Part of a small language model's weights: rotary positions, 242M tokens.
Each number is 128 + 32 x the weight over its row's rms, rounded and kept within 0 to 255. Layers, rows and columns count from 0. Numbers have three digits each. The size before them is the row's rms in percent of the matrix's.

# o: layer 4 attention output (transposed), 192x192, rms 0.12, rows 21-63, columns 0-95
# v: layer 4 attention value, 192x192, rms 0.147, rows 22-63, columns 0-95
# q: layer 4 attention query, 192x192, rms 0.137, rows 64-90, columns 0-95
# k: layer 4 attention key, 192x192, rms 0.126, rows 64-89, columns 0-95
o21 110:127157135128139092106158111154091078100087128055120121107129110085066094123201123135163113129159174097064086101110127189166105139102118168149097129104114145131150180126083181152165095129163138128202080093132149101102140095174092110126190176106139065107125127147151148153153152164137139117
v22 117:129154125104101108120150097113114144146118132145090146116045161120155119146149148117145143113104157093133150146123128133105118149214145139098157021143092104132112109204163101110109104082073146118070171178103172108111181116133085134147109124167182125157075141065144202107170165097133148185
o22 112:123132166142103148157090062040073110116128102127159186127125177118068114193108126102172140111125198112119187120135100108160107129128147136162114183149125127146084157088158083071157140150168109105175164099097112183083121096091113170152118129138144177127151164085124081117087093158138049090
v23 123:179138197126158136197091115122079148222110129115110102142131119097075100153119116068137100129153117112092140121147081065087170123156124071098195121108093129093084094122079133128138132130138109152171149121161109129146104107092147116116143115118114114116131125137155182164147153101143163130
o23 107:122061138129174090127104140165149142139115131112141156117134109094126178141170079137124161130160100079109085116142154083166112161166091173111097118137122153125062087067156080052158084149125204156071109109092111078101124176184134140099098200120147159136154111137090125121087114146150142096
v24 120:105112133158167082127141096162152160121107122121131140087098148130182095136108152192100190176113121115177138123217118133097127110111080130129120165103077154115075104139185100125103156144133155094143064119133137130107124097186181084098163113089127118145131197141113082114099107125134038134
o24 115:136167127157168136086121117154048158133133094155117132151141108141041174101133205119121064140137114117122116129093139143113056179156132101063150135093119140119083144068159192205120078129075102120088192149155145095123102109183126068087178141168129170124125095158160157156105172102110138083
v25 123:143086054118083099127168134150145183099151112100128113134127097060099098145110098133143165108155149130167157092170104149131097099156118118151148105136098144092121141104095131083103175104120146191106068153070123139133175168164108144093100115159131091143164150052117133162116152168081162143
o25 112:150167150088135120058113095087122088115141164127154168125145130131185103162191116136084161136124119125153188146142090079160143148101179110127137166161150122122185142049096128139131103074102085102121093080133133125162098150110091159164142126124178133075075117215112109147122121097125138087
v26 104:138148129099099102110092111135089116108099094093110083142131123148137087099088108158169161101175132082130144076108143067176127114142107090113164154130138130119141147095084081137078099115095117097145114137133125148089128212175124152137146134134059112104074160152113126144211141184144144147
o26 110:125112109044155175121164133112174131191090122098132124125153109109174201109161135132116080081092157111107119070125083164161068078138119111122150144133149090131092159157097132141173133151104105114152087185139119151126161149100078187166142092133146195102173173121145128142134151165172065139
v27 120:134093139117132128103140169154100168076149154117134179137103152137150154134095120178169132139069154125134208082072113101102169096142125182238076077148137154127120158140182126140128109130141077136125091172103117073113143122126179133159205106159123192089161109114141146132143085157119042075
o27 108:124183173153188161137119098136177160165126122173123138141086067157136126101105111133147146168091151140106105122100138101140151122077143030183101154107152114165147081122106188137125158119088122117103082000104143136125153133188105107109121155120085194144145151094167114104162143107106120087
v28 107:197150170071154074089128177084140093113080143124111150135110178170126063180069157135124117098114173168068091113126163149114129120112175090164167089103085094131108146114152047107158095144143119107125130170085162137092172089133163112133102196108103130135214121113105118132111124135119139119
o28 106:129082131195129071187179090164126105214089107105096170105105093126153140119160137135168140133114134098137114127157108084138110172165136146101136117062141116143083185138171159147105182132044190118125116107106116176132132139072104153134147095109142127123101129186141147136095161117148149150
v29 122:130117114150155075094139123055079100079083074109120093142063092138146166108136158138104087188111171131151105136121168135116097147130163112157136149122164205167157157161129144120145127131148200170189128130119173126161129096169129151121110146105157100100135194116086156135142158112089134129
o29 111:131165131074119139182101106196179125137137179115164141149135115054177150142139095134156126102181124199103134119188097131170145172060108127125151178122143085166131188104142120179188154129143094149140133083114100095157144153061099131116137134168126066151139130106132137144092078142151108119
v30 112:084143175101138122118171113127152141153129147182117085161166079162139119118137185119131136088111098136167070134122132145120118149101120122129112163106115064096061151150173117155100167095084145160091117153184173134101112091164093159116114150164063156137122166090102160153161126138112141133
o30 113:105096082094171158052133142091159082155168127102173123129193153092162105150085066156115100131098148102100173113165134126173153121099116095158115106144129199127082146154170084124152105154154175176130150092155134071155131126146122124164113101129135157136068156143117110085098102090092158174
v31 121:179161115132158127164106100116127160125160153142146116081066092162165132120088107159125142101161106086201079088139150121147110131162113079188129106146133148129070119132154109153103103200151172136133124100097163113105127159121145108066127138096147170093120097159137144160163133122154106073
o31 122:121109092103099152074175165153136142155115067202062115181149145116107124101154110124146159112135133123177172112056161130147105089099144110166138144089139156132175138118083025155160174122161113112135115102065116097112121101145172134128156065171103105060186135127131113138166083144129116063
v32 110:174158097132139162092078151162101142106140040122153108092102192115107127114106065148154105129110208171134147115130098122182097171126095122145088150102141165121106062103180147165150110137136137128107101150144127134165167174091111142154115074061172132098182067150144142074123121105119070109
o32 109:119193123163158074109141088154104087097048119167104170137147112140141211078155116133133082157165067110115169151084119059112076107112073113153139181108109170107175141138133162104111136181101125101119151135138102139156110100097114105089105106157098107190117103094068066128111119173103098113
v33 113:098144149138176188058103108137118149182195156190120141128114136119114177063093169135081153154170109159127108159085141144078115123159170075084099121129084168141079198100084063121144175104137127183136142181146092129066121119132111105134111132137080107166114101130113123122111113096097112098
o33 109:159129177134127146119113191137127137108123065147136124131119127094070072159126110134145131154159080050175138057114222175153165129135141123070115133068145087157172165127122113136126133133129129133103084151131175099105142214102176113146092083088086171162120152113130095110128079141142160134
v34 107:096095134109082143114095139133042135123107152152091084164170182091103133129090160048140179106102120109144084187125095073123083168191151122131046126118122144120188127076093092157142095114164129174138167136153123113173129109138150118182131151160093152104140189156120092163128145093110074160
o34 114:136135087124125130129083110149133142145152149154158156086096079123100130149150055124178093141150097132075116136133157175090194061071166144100141186108133141133091141139164160092102140080147149131147125167194132100145055124109108128122137094075063212127108078114168094154134134140118139122
v35 110:111167123140112178123182150167127122083104123165175095136129089181109165122108195072127157120112146150179098186116057104078156142117119100168117128150123117136161171079101099099098139090182109126102108139153048106202180149114133115081167134164156076142185136126118111118142062038123100137
o35 111:112099118106181160159121145145145146142135114129143148145128188123112112126182135152104035165159087160124172172116146141128105193141136118194133134100167091117111054099121094174212126091112213114180150065136198151189121175130146136093134066158099121109138145160127176136093141199076107187
v36 112:092117089168127130105138117137180147196134131111153129141090114112176128097096108141132129169074088136199163145191121101122152134153143152120147140165172098091096061060126132121138087072159119123149135154122199076127116178113098172127121114138148108158102085152104172124119136131177102124
o36 109:110133143059081066122146125071160205097141125078113164110148086161118090113157119170096160167120154095087166178105101126083102124158137192125082126135132150177151131111102149121160100149128161078108118085132137160068119166142120229168121179118131097154158100167191094157133102120106135162
v37 114:167126159143085144070182141154150153112128116093110127095169125129104085138109135191165182065144108133150127090106083119120076222139122139144151150205047155098113113148189156112134112139116101129127190059078104162120125195111199159096199083136127146144135154135095135093131120142169136133
o37 113:153142158087177135122096145108120085136111113112088143120137107107154144120165130137144093186128141140155110125148138148188106113160182110116132111070151129174107122132082133114083107189086161091189147116149159169129155153149115153099104139147105108088110154138194146135208085092159130074
v38 110:123052130145078106110126178107188075144088134124155076109150169170069161066133170058158137126109083149096110187126131136099128135166109139122154099141089156129123161104168136142091118154202159144119112140016131105121106160088126150155167159128159118154154126108155160085169105142110154112
o38 105:172112164098119170178119122152123130119147108082115039132069137033156080181171157136148116150139117122092148119120137093138107139121145113087107102115129125171116071083149120139145074186107157110112222112086121081147137162098130078143103121075159173145144116124104095189143129141154079090
v39 117:077098138076180132139117117139154112121130110153093140122087117121136139113056107109125166142167160136147159103143134153110141104110103122102145127115186113132086080085141156142106135154079180125108146113021138111050111137144130075114134059115170140106098161112082127129143119078185118115
o39 114:137147159146089153170193115084127123156145076088120072128124133156080095131117108142129130104154105145129165188126136099113121138134128148152143210064146154158151226082124157104110085104090167140083112179172159098116210104121171112084140115159149076126107142112196157179120147044157085107
v40 115:110153142213078138116144106186138129180125071106188194123124116095126127061154133129136124064127130159115145145085182145167132054142115111182104126170126074143134099129122136127093136120083169122115149123111129131119131145089131136129218170222109139122161113070134092135178108124080129121
o40 111:101178155106111147117097085134116096162136104113099128106128192161174123130138110070113165108160076123169124126089141172128064179062119153142126140096145161161144146183144129162138130169159127150097147154138173222135160105194164126190146156073151191120128158108139147173106146128191090156
v41 114:127066124137082129186125148157104174117137142148086205071105146114098093122095107118086085197189126195071148104079063173133110111159110094109214175098140152094067152136162173226158190104122130103110157164150113115157071128137162083125129142109103118086100142132101120104181132179123107133
o41 107:110124137170116113129109123133111138126112146171121091144169092154165092100197214122172157089110114091111141129096185088178135124177126072108106142157058143138109151116080134146131157138114118139109124111145090166127194120052183150142138146093137116145179145171137173166054101104073068111
v42 104:138126098158073106125200153090086117116082105169113113160175147097140191131126122212092128126075186096133101117102097080138125141082161139174132136150129110144121108171154165075100123170167192174125105109147046152133137136132132098119170179123098100146147106162127071102165134118143117153
o42 104:110119114134161114110147123189198120141060099091119109173096109159146119134118086119135151161135139191125137126070072213159138153117108101167142096137133125059132118086169152169036135184100078102051073077149147130101079121095140136140160128134184147098152118102061107139132152127105173172
v43 114:161182143106136149175152125150158127134139159137120159182148177097128091126176125067117115073087187176074117127187100149091105104119153146153144099093107161132162122185093119095134150172114163149149109069050112151126120117113139151139120194094161066125134121112113102117126176151126056187
o43 109:137119102114061081110115147130119171141110167090127104120127227106179115106092119111171127139126136108157099164029172105163180167120185173113089167111120147138124136123161102173153164100124097113135088133099096130177073131109092142075137195107083118121123182103072121136150133064166115106
v44 121:197178137165197164090132119148173170097108110121187105106141147095177159131108122150118134058116130111127134146116146103154096053168130152140140094144149117109162133116099125173157098136158129110183123120047155167090176139138111103156197141090116057133083062117236115121138141155132150112
o44 120:132164115128088207127175145109107130092161131158139105139139166173107200111118148135149194096077127116174126074055108148094126136123134199152136118110156092136171153154099139150115165115106128113112130110134159130124118075124074151142089110122065103064102113124108118154112121094095109090
v45 117:120148174130179110165118171121172137062140067118130171160192165129124134172119138145134118155081104085077097188043098147111112116119151093127169115125111126087110206151137124116096110127126049128094145131097096124153188095124119038083116124167098163132174140116166129138124123120159138067
o45 111:169110121131142208083208090122062123155081131127099098136138150139106144151120116108116159155076149119108101100112135097129220117063149111141105079108138144126150105085097130131128173170113150126164161107090151072114118134107105112191107203146129141145122118115104157116089141163160165148
v46 117:103127154099117163103128102143039046124117120140106108115141079120112120119161115049137188137157140111100087166091081138126119186120130134104136147105102120156208083105127128104161060093155155170122103133120128130140154107171138149135107156141133139110174170134104130105154134122081110104
o46 131:118103171114102053070090109226172149190171134025103139105115114117107066162106142124140034115087078103141096173136096134150206143199125121108121145143170124166108103123158133068125137154095136090117174183183145157153119068157061102167137105145118148151093138161161085113112066152149132170
v47 119:167129126084115089179092116119101128014056105137124100155178117122020087142191129117052172117143170160111113168094084083160113136071111141099140169100101124166124089141138080211149110110099117161096119134124102120178146136129142146108170130113125130157119125158095095139152157103151082140
o47 117:140149114192088181126168130145158125124160119105150165174093082106151143182069114163132143182153123139126178137112126162176108090136120165073120078108133211183074086058165145129064123133098149152116134123123120184159163089125134141137159187096107129126131134163089156161173131164157117052
v48 114:144085172126114119105153126159099095175100098139177118151102101126097057093137129124113129159107123137122135152117087103091106126114166095111057198117086073139131118139172108129096169128100092158154134072122101103094123134184117161162148127105117092101139161157079086109100109129088090095
o48 111:129141129145093186082043087166099083142129151151100138139137117117152156127153057142115151149104109122082178072126079142131204071144068204133123097137135110132091135130132180194101128099131143105099123131142097121147118157141167085130136041100117077118152132093105167101121101194148068133
v49 116:118153129125084158171056125091087152077168141084096161144127116037128119176221169168163126153114145103110106155199142141179068171105087069104120183102164096162083148098130088150141166128147076119178118101127138164135129062162164168109083133132165136138108110097120131119095177152112088150
o49 110:108128163105168119181121130197132205121119107108167153137149115149151096088101120095170042151144150083134166068092114039108123094102178140107127141167107155073138164160097101187098126117120134164114120186115152129129137082086109118176153111169181111150168135156138184164073172140113115156
v50 113:169146092181101175095170107163161166136135176090144139101133197154115120143107149187086154128117140089097137094100151138091102097127085114100116128132155162098071113115074132087089163152101191155124100135120123110087133211084165139134118194122113146120167119165144082189096104134184123142
o50 119:146104118136176203074172099130119091122092111160117124121150094130086116149127071103063192096124132107148136137129114181081111096060187136115128143144126107149140150044114151122159111152112126141094097066095114143175122066103175131178106132117069077099148150129136156162128128099114123107
v51 119:128108065132138159141162116121175120106111174096177119101143127112153195128115082133149120083157176135208115152097127142079111127125127130095055072160127150118128136101080157177128094138101096073102136104106122162075144159124125118111162163102162137088184141060212055112165107141116181121
o51 114:096168112156110207075135202129100091126108133110166105066120191095084118153160130114110169127172126177130172177149160148157136070125179158150102175120159080159161098173113153083109134092123145116178097125130115134151158092091186166133092072171169146132126148133159204124102123161091152155
v52 122:134173175103160129129116085130102109162140126190092125108079135125095152118107114156166146127185126095124162177117088120115129158107115130157096114132107104212134108106098108167125155119093083103142089164101100144152052085154174156171104069173155131174165130109147170121123145157119074157
o52 112:132122118148092145099171139127109156154117137092083126121135120116096120138125083193053068089096095181185118095165175201129123109189166143186122134160087074095124121160117140135123090180106109115143149128131095129097143173084172109117156139050092140122178100095161170197053109080132151104
v53 112:203093130110064171105154120121102100099122114130090100100127165150172128073152122059126108112080194057144161159142125157137090144113144133119158160105140167166173169156191103163119114081085098171169128074115128171159093130135130071128123170152156134133161119134140146151130096112108126155
o53 105:153102159120155090101087131158084162160148167035099155156114104137158103119083167084160193090121055124109158161168121107152095154097182099135099182128118118105092073157130177129155157146141095149095135153170139129140151140137119100161126140137064120116197125076095135113145115192147163153
v54 122:126130112096142133165119092101109153177116124159115124137182131123115114119148155145052139115143114133144091132151164133144066136168140090081165163110039141169207104129128133091141128087165113121170120129183096136187084067177116079158159111183156143125135176159075140100118132065109132170
o54 115:112091174120071047160102133154086149132140116144108105117121119131111157182097148138128150185125125134148066097173140165172125130077159073091139128149124146095090106067109107108138149081141163106096097134137074084128106159165030097161069108142114122128142138079157165121150131144129139164
v55 114:161123140100104062089173092203142142147117149136127135125097103080187129167180152138137115116124127138181097144177117120155107158108095175146180114134148099156091086142135129100157139169106089158148147131176146134131065091129070060184094076115121121117167093141078165147116159080139175108
o55 115:103167126109108069123160096091145138092180153154128075205179130159094130131145065143056127107150174196138143136131058108163156158125091102136104101152082069119169067161133109123119105178132139153131034130104140159098124141136135090121225119122100099130142160129133104172166154126134125146
v56 112:128092122095167146136179148098111113113117161113175132095107161169065121165082076162121197148139067147180133148082087090104144131222121118100123130144088090114059148153128118166136133150145140113103160176126151141147129168178104109100147140102133125129136081146100124132093105172122180105
o56 107:137190129121144060143055150159088120127119115169130105091096149146128120109134134122114057104132168079123080126164169117060063134143117189125141146136148098078198129106099088110092152107128166142117147087153083132133143137092169092173152105154092094140147116103130091174160106128141160109
v57 108:120131148067095162125180102126145181118104124155095125077153152110139125096110073121143052112155087183084099129124157175165138138174112186144118097155146131117073136131189094150126133107119112137130113143127121171072168129124073105144154122141141163068125093167085101169159128139093085085
o57 105:107143149152134123115070123119146107184121174126107149075118119157107126122126155179152130160086107113153061201148079174139176160160055113135131135118158158160153088094105064103109130164096124157101102126112106084171155156125237110162152130118132093116156135040133126141146164171145128074
v58 122:131142158163130121173158106135137166131098133088137120145081139149136101107088061170116166160148107163133124107069145108122140113111127083102155146130183193132133118110094090106194142165168140118156151142126153111120111104103072173104114163125094182132103142171105126174098119165129169130
o58 114:150098069156171102114102124079108148137099119147102188126136107104136107084142095149184146105126156096128104212135121075112108173092136106143071050129142125118101147142130147137081141157124092162125032134089062131148154138175162057169083143130136084145145114184124111171156114141093062142
v59 122:123128105087156131170103132120087131138116092127085103109119079132235111127171092122165093112151093095109161199155125107162117135092137110134102163119056135224160142074165087097099133133183165090140127144109106212160130080158074147145104145123105120111112113149127165155170138129088133131
o59 115:104155134166148158158115093115101183081176163097133101134113142153118084142101175109147056049151110180139068117141113092165137125102113116113067142142127114125111074121141095175135181140123097095107152097135158044122113152159129182138144119108175138158134087152075152140134164072118096157
v60 108:098093127127185076117131152088155097063121128104123126147095130059193093151135106194149078066105097097108124104099178117147120131135186144161115135155128140050086103150135121147121135084198045114109121168095170097162108121104133122133106079137138123035138109131154125190130088125176090099
o60 109:133133112126162097113112113152098141177114097132200106154129181193158080146201100134077210129102132096177117151131111143154141133144099076123131139146116190132175164098168179119139140108163119077096155114048091120113150169143102098073112103129107127122117155137153136107143155111173111109
v61 109:172144115145135157171080091178187177139135141125161142148186089141137089132111163131128145102141148141058133095135120113138163101117138087194137101105096135172191093164156112102126117069108119155122075153088152140149134128089127101158148149139131103143112144155080078124179102159100101118
o61 106:110134114062123155191201100098100108121122090135171183174133113129073134125147068184103132161150118100122090123066142128149175166141120107100141160124136144118125106173125120054168161126101087064093169144131144158178125130118150135097104108193108146138185118089104189160128168123085140141
v62 117:161121059120122166155151127170196116086128114128130173153168145160110157142099158182125088156180138047124079100160137152112182097133127170112083103158098150096069176157146130141075139168122131152081123113138179153134081142103134164116113144095146137158139115128100122141148149189149167181
o62 104:134110170208092109134103160118162139099109134120147178143139123109058135113077077132172175100083105157072142132079116104115136124101088106154113110109084127096121140078099124161206095129161133142177131144125141187097180163111093119113148125048131123139155134115079165143112128099149145164
v63 116:110129139133132134153152096076049164126112138173147154152164138147102142148126141124145137111153128125115117160127147168138105103126065143147152094107195113140125153150140157121084136090107161150112161126132137152110189077142123153165139114096115084105166129105113194125120118113083113120
o63 108:166130116105125157089105199065137129084125116137132145155138135082206153100105184126128081108152129181146113129142097162127172117150088141142150137145098159111095125121123126095157126128161161162041084069106076175101103121086127108097127114100208174112144131141116096177133149168087142138
q64 093:143131126120100172071168117083158111116140128071123097161078116129141131113114185097096170139116157141118133195195146120165198092086090134120070121071182110133127130137122216141174084100128074123084095141148135114154155126119131176087152093114124089078103163164096092126093155105119108128
k64 066:093132166146151154075077138174103135124173120125091120076158066127116107142108118119193123101091138154069182076148123128138121124133067166136142102049114113137129134162091131162127128107132098112143170108165114137119124151204140054173143123146194165145185126130135097085128147106093146051
q65 086:090116142132077097099107127135132133160077179175139104168162174160128091149120094112171118167145094122139107105077066168132086097116147111148132159163062120148097104145131112097131162122177127128124160112129106150123166157127203099203122152078127129101164100188180102077137158107119164088
k65 071:138150209160149142150119116143181113126082081136111138131089108051181215137116135140113102102083145135118100133167095096143184166102122078167133129087076081169156104147113127133088143118162068170132121100144160097082145129151072114119146149106102126163112103121126127124123142138134182098
q66 088:125204130098119181058135149076135155124142164095132100147131086119081119144134185106125133105191134129122135153167125162158164078120100165117097096099127106097145142201117190101194144135165114175081114172091113116191182139122160165102152078139148118063107122165126121083087111120116130143
k66 063:126106158183136148114095079164095108105156106146114093084147162122125086168147119149141143150082156128138169097168052170173164111133097143143139148116155116153151131128109114129087117059104064126199124133156104168138109085249159095140141122071155147124147146088099136141135114138148167058
q67 088:080152134126117114105094158164135167134095153158123121145154158190104130108119084123115120144129071106165070108079086153136053119126151130101154167158036074161111103144148102059142122150148159091149153098116096124102175138123131104177123112120147118100135092121157136063106146100121160086
k67 067:135145089073054181158095085085147117102064152166121146124134097108122126141114178192054097133148124101216155128112125108125136182061062113136130066140119086136136106080167147088139158093081089134159160101143177153118132102132131141151105134058076122157107158081120113191114125132123141128
q68 082:094145183129088134101148156112159147152106143135062133138122130168081133099103103115117119107128070188190079131119104142164120065108146126083127183113065088185112111141096131108176130154179160123184137171130136152120179138116149130157133081091161153145052060139102109108128150073127153116
k68 071:149162122129121140121125105157153184146138052123141092102140146145183134197167137069137128119208205115132191127116140161165114110142126107118124161154143106167099114119158092161101209133081121123138090046167109091108148155170111125146126126152131074163121120110129107158103171167110141171
q69 086:126103084177121137202124108142119088192109158143157134120137137060091124158114059125187113165099117106107127122117105104098062067146109126087163138170072113156069105102144047123093159168084097093171122058169104189105139088164099111121117167109190134167192111108133111121155161133094149122
k69 068:114148062084066099113131160107152142139107120141127133164132097168120108144060089138130111153123116155117111139125131111154078165071152134147117082172116091088118125116101114142137128166135113124133118104096150080159165160070152118154127095157160125105110154095157160178149124097173102176
q70 080:117116094105114130177140209153124139135086149126132095097113147087122165156127094133129104128089153129153127143143160089123124131142134097114187093185102152114109120072144042160051135113081079110151118091169118143062065138154085098129125148135093126175180126114144126154150157181148176108
k70 071:114110091077107041119130148112133118167140168158144118120128117124062145043111160093113132133156087106103134125139123106149101146088138101132155159106104161140078115145133102215129092147166166164073062122079101113176110102044147078158104105119146118120109108061163209128205103134119148134
q71 077:132136129125137172084146065077150156104172072067154116117112072097167154161153125157097138131152231128101120131170137177125177135153151148177096093093218139123161168140127156161134115137107143170055153185100130093159098157130099173080159121146089112152092207171147136169125094180143113108
k71 065:136137113135126151140137161154106182139145178122102110101140114086121094101106144071128105170077147095154198101152066117139111096059098088119178133105156155135148110164164101139133142086105080125190108132125124163102098119170167110165139096100120156124138111164124163161180105130091137099
q72 090:109104144134120147155073121050129109121127126146110162182137087099143134212107123129137156123094101108098157126148131113112166118154156186154091127106124172107088106156121104159170115100166141191068180117149186081189154109138111162152090103142112167150120127187100163111162104086145124138
k72 076:137113169148093117112167122098124197125139058144139114056129167071148118122172077104129151120125226085148123114124135134096101087170124130095128129038089122129140142134164156116126158128124190092111038181119135102165165115188189087135158094126098142135119115157123155128109145114060099158
q73 089:191088131012143109141130225107105109175135179120100056126147118100107154143135162078116154086121184189177172171145169104118174148128107143079100147095116148131150131115140129155084081094100130201118114064086082153137121092181090129167117152168171103125155117151149103189106100146100117139
k73 073:094157118112122163134078186118134077102128088182141113179125128147079091147101157155106131169162072165127189102184115120149097108056093093129095146078190139166100127144102100100097123141170099158112136139101130143186098132107097153142103139132121104154099153169133212101194161173146103181
q74 079:188136146104126137109104134055102147137157192156130148091151141185099097121144143150162140127185117129149146116092172106082146177100143149098129155022177128138134121188112160129183138136132151137080111144096138176135175132087170147114136087131144093110089065107091143107138141117111082156
k74 063:156129122095112153107076106104193126122118102139128052149142151188135184175157137148065176134173145149131127123083093084184116094121105162135127125195156082109151153138128156120107096080124127097096111110173147160110059097118165097152136122155141143153130126088116106191034160083124082109
q75 077:105132153140111124143133136170129135150076149190073156106091149157132097102096116092166122114116046132166136103052130106153118093153133104059155143163098093148105077115184058087096157139177145065193188071134128165146165072114107109179107140118175179107132039092102085061157180056118106107
k75 066:146111059054114124102108093103139065139122102107128141118153110103143173116152136112074148111200095129118098162096171121093097161100105090096125099179147111176124100182082162145141132204121120103096098150115128088138107141089150160156106148162098091147122118104176137107145199170156063084
q76 097:179146130117113046124089162175099142111174106105091107163097117165058124175091174122075081106154194131160126143175104124111104123145212083144106121162122107111108177169131164099104119161113096132152097099148106099095106206179122148141094145152101113078162097086174136099164120137132163124
k76 082:117164128153069139134141088105115076156153178179106127126102148113145158093092149135119116198102075153114080107142108107155123140139186126156166112099135160093097153074119131189153130054145147091091132140125140139140047112124134130107100109124080142112190146133128108086158073135166150105
q77 087:167135068140096139097154134140171218152108143117216102092109110086180120163182104191137178108130084116177103165148112135170164156123111161124176118113166196154126096161099115144098113134066114158140127179076153099156187146086150115060134087056067095203112112139112093172110180146154134113
k77 076:125201117148126112087160113131139198120152111090137174128101077104145161131119124135122125120114173098076126093163102110102142105118163095103167072093115168146154096124121091130136186169182210106181143109178126118122180162158142121152143137169136158160146102162122146126095107145002127155
q78 094:167055134119094135127125137200139108099116147125137173123089148135134189118113082142134115131076068123140177116097156119162169095148141066084116178181110148118129083100144090137063176097133102130150157105132137134093153065128103135143138127131142153153125128125106086170130180122103118113
k78 078:106151137172104097109141143144126145146137151106151123226166094116124076124113122141171129186123121129119173115119144159137118158098130189123070125101160134105086150109088109118109148128082154128101110041079122123162126157185176054130129104096103087121037163094133115137166083075132133136
q79 078:136140149099144070108139172111119146122181151091191093174181129091154127124115161132078127081161194125092117172209083133074151160089148125161090143075100153123111168092140136190100075167107079166119118166143102062135066162182130142100117172148098135184150160155144139139145109156174113105
k79 069:102097124146136116125114083123113127127156149119135143129115110121113133102133110134107192147087186156094179119112076113151169115131132102127174172092108113126195106122247095202124094089119052119153141140118144150107124109142122121143106174124126132110175124095111163163129081159147158117
q80 072:096109177115163192107112132118110129138143162149040179126069156078102123125096118079125136127126114160145140122050149095176141139132089095063116157120112080138142091113174102097143170128195211054117148132134115163099128103115142172151121165112161178085100112150099145125138195103102101175
k80 057:169133175155057137135048153124118071118093130178130144120094138172114084217110132113136102107122088114117124147088195196121130118086072130139111105236116121149127113135099145088117160092114121128108167179093146168160157108122084130133102151126134103063131183144176126177149152162096126083
q81 075:113065122081133124134126156156128104131080122148104129134118155120121153098121106075147114107089106079167175089042145147167121118151122063070124164183083055155100081136151088135078176119189131150218142087155127119099180135116104164185121106099161146090118088122154086149114179118083130142
k81 064:149138165130150095114095089063145140027163125149079071094105172134131124079120161088127150148160148170109119141114110127152140101097095100068132164157185144174114093133167102114146147126106186098105165185157154148125125109131166150100136098075169124145082072127087143103148094130086078132
q82 068:072101164145185166113118150114066084179136148140076161101143066108097112086129123081126164136126091146176175148068148127114151158117136159147095153119193118129157080138120115110150109112181177103104140130100166170128212073100168148134111141121137157121142111133125163100100153086118086179
k82 064:194082154122088127072088133169165137119098081164138125158122107150086094165116096087154079117106058127130125133083173176105134119102100098132109132215153163152118121122098151085114149132143129117115138156154142140118172087119122131131150143127184101058124129146187135146140199162142081086
q83 086:102075165145091170109085131177156132121075124157099134145093206109090121114146088101129118142127116091149125121060129130174134114161111050071133169190073098162132088155170084081116193130147152090206155094104118155097152088116094140147124129103167129122147117156133129169135191109119133155
k83 063:091066120180083103123120096117080143163151122162129129151141114136136087104122145199172154140104176147105158121122128168143118186076070147138079095106114144166102201079096112154143132174133115158131124114131157093149160163129104074143076141100113126151188090087132126150149120126138174131
q84 096:125113164099110174142101117146128142111100117169088162122101176120119097131109133089144097137117131053133168131043133126177139101126166075055118117203063126124108112105179099083126149115172171094166134068156130150095156094137105137207131180174131134119138106150123104102159190078112143143
k84 067:111103093175128130075133125049129144133169117182113109110163153083153074125131117140123129186127154185155124121105115151106111113104104131111091104110079116132111143079101167175061152163155172102058079111139161100163093125132157109112106138091111138162162180135152125133088102064087097171
q85 072:113141058118049064111164080174150157083093119091163167144133151148155122180159121104124140099149133134101098058172092135212115128155151133131129080111081169120136185128133106163095111135135139161127105135181090096108103144122116148158121104167159186157132098144121055132179135134113164074
k85 067:136113117116169140130152200156085132083146064152103150061086106136190144129057065123153169122109165139088160108148105079144140089083136106135139077093193178127091113128141091126148105150178111194179163123152174151135181117178141184154148096107117148133155089159127152066132116145106161131
q86 099:044137141133126159121116079128177093114125103138143147158181145155155129177143145103086109144136133112054133069109146144163120083136091056110099126146119143112106185096128118112070160140195134087145110160096074131146097121131096139167155162170148157138114128128156115108223165114162152101
k86 081:069132157132121080105203087095090142123134140149091144119088128086165166107057123091126139174102138126132183111152143106116157149116084074087125072102122132146110119066159118121080160134140134124151123123108160143057143126201137103071171092126127178124150128182105143120115127122111167144
q87 068:133139135111116087109132121050111154143119060096150137116123102132157170140164077156096125121105124132074132141147099122136131120127134135175055145121123177156142116097081162169072119177106084177132147237111109105193131113125136161111128142073113142152128130109184109143142091124075151174
k87 048:125153144064142145147153118204113135095123073095099119089124141127152157126140073065121158124168126113059107128141099094186095125171160127154117131064173115085144112155185039146103119109129152140161130095115121133129140114127211183136106093137141171153085095118127151145137120152150085185
q88 094:113137151107062174125080108107116115122063139136051146146097163113118142128130135061133111151125104093178135120071149129179115093176115108095138147178116153155154085100203147039088146110163166110175164145101117143078180095089159131136168166116165170139159075165127114126132216107094062171
k88 060:171127098142137105120122160119124188138131118198127087165096077133147119087108171159113137157122149105085157139109085124085142075146124123112178091192097149173097147109126141167148139174113100172119156143135136130144162173169089088124102072107084128084091081113102113109189174159142139089
q89 075:142146138129035135139093114128153120084061147087137141109120127162142114188167101114113145041097063088113114113120208124154094124140130069150130146108163125129128145148146182112094126131185083095178123101102082153153117152146076160152121132145155127120153137146128093098233084142139157153
k89 066:109171138096148091176124168113102073166119134088157178102100040132202150088168155116100108112129179134085160144178111054158153128140157134139130134116186169109129097161137046141139145138102103152154124121131116092073099131154082133096119070167061068171119077114118158089122102173131124105
q90 102:131120117142146119117106124182106108156078141200108105109115131122067141087138141087170109144119139137140107117079115115144142090150160118061135112169114082155110137120141125125122142171074151123080089028123143122094153080155127125203178203199149127064160100129118117162126123086146149141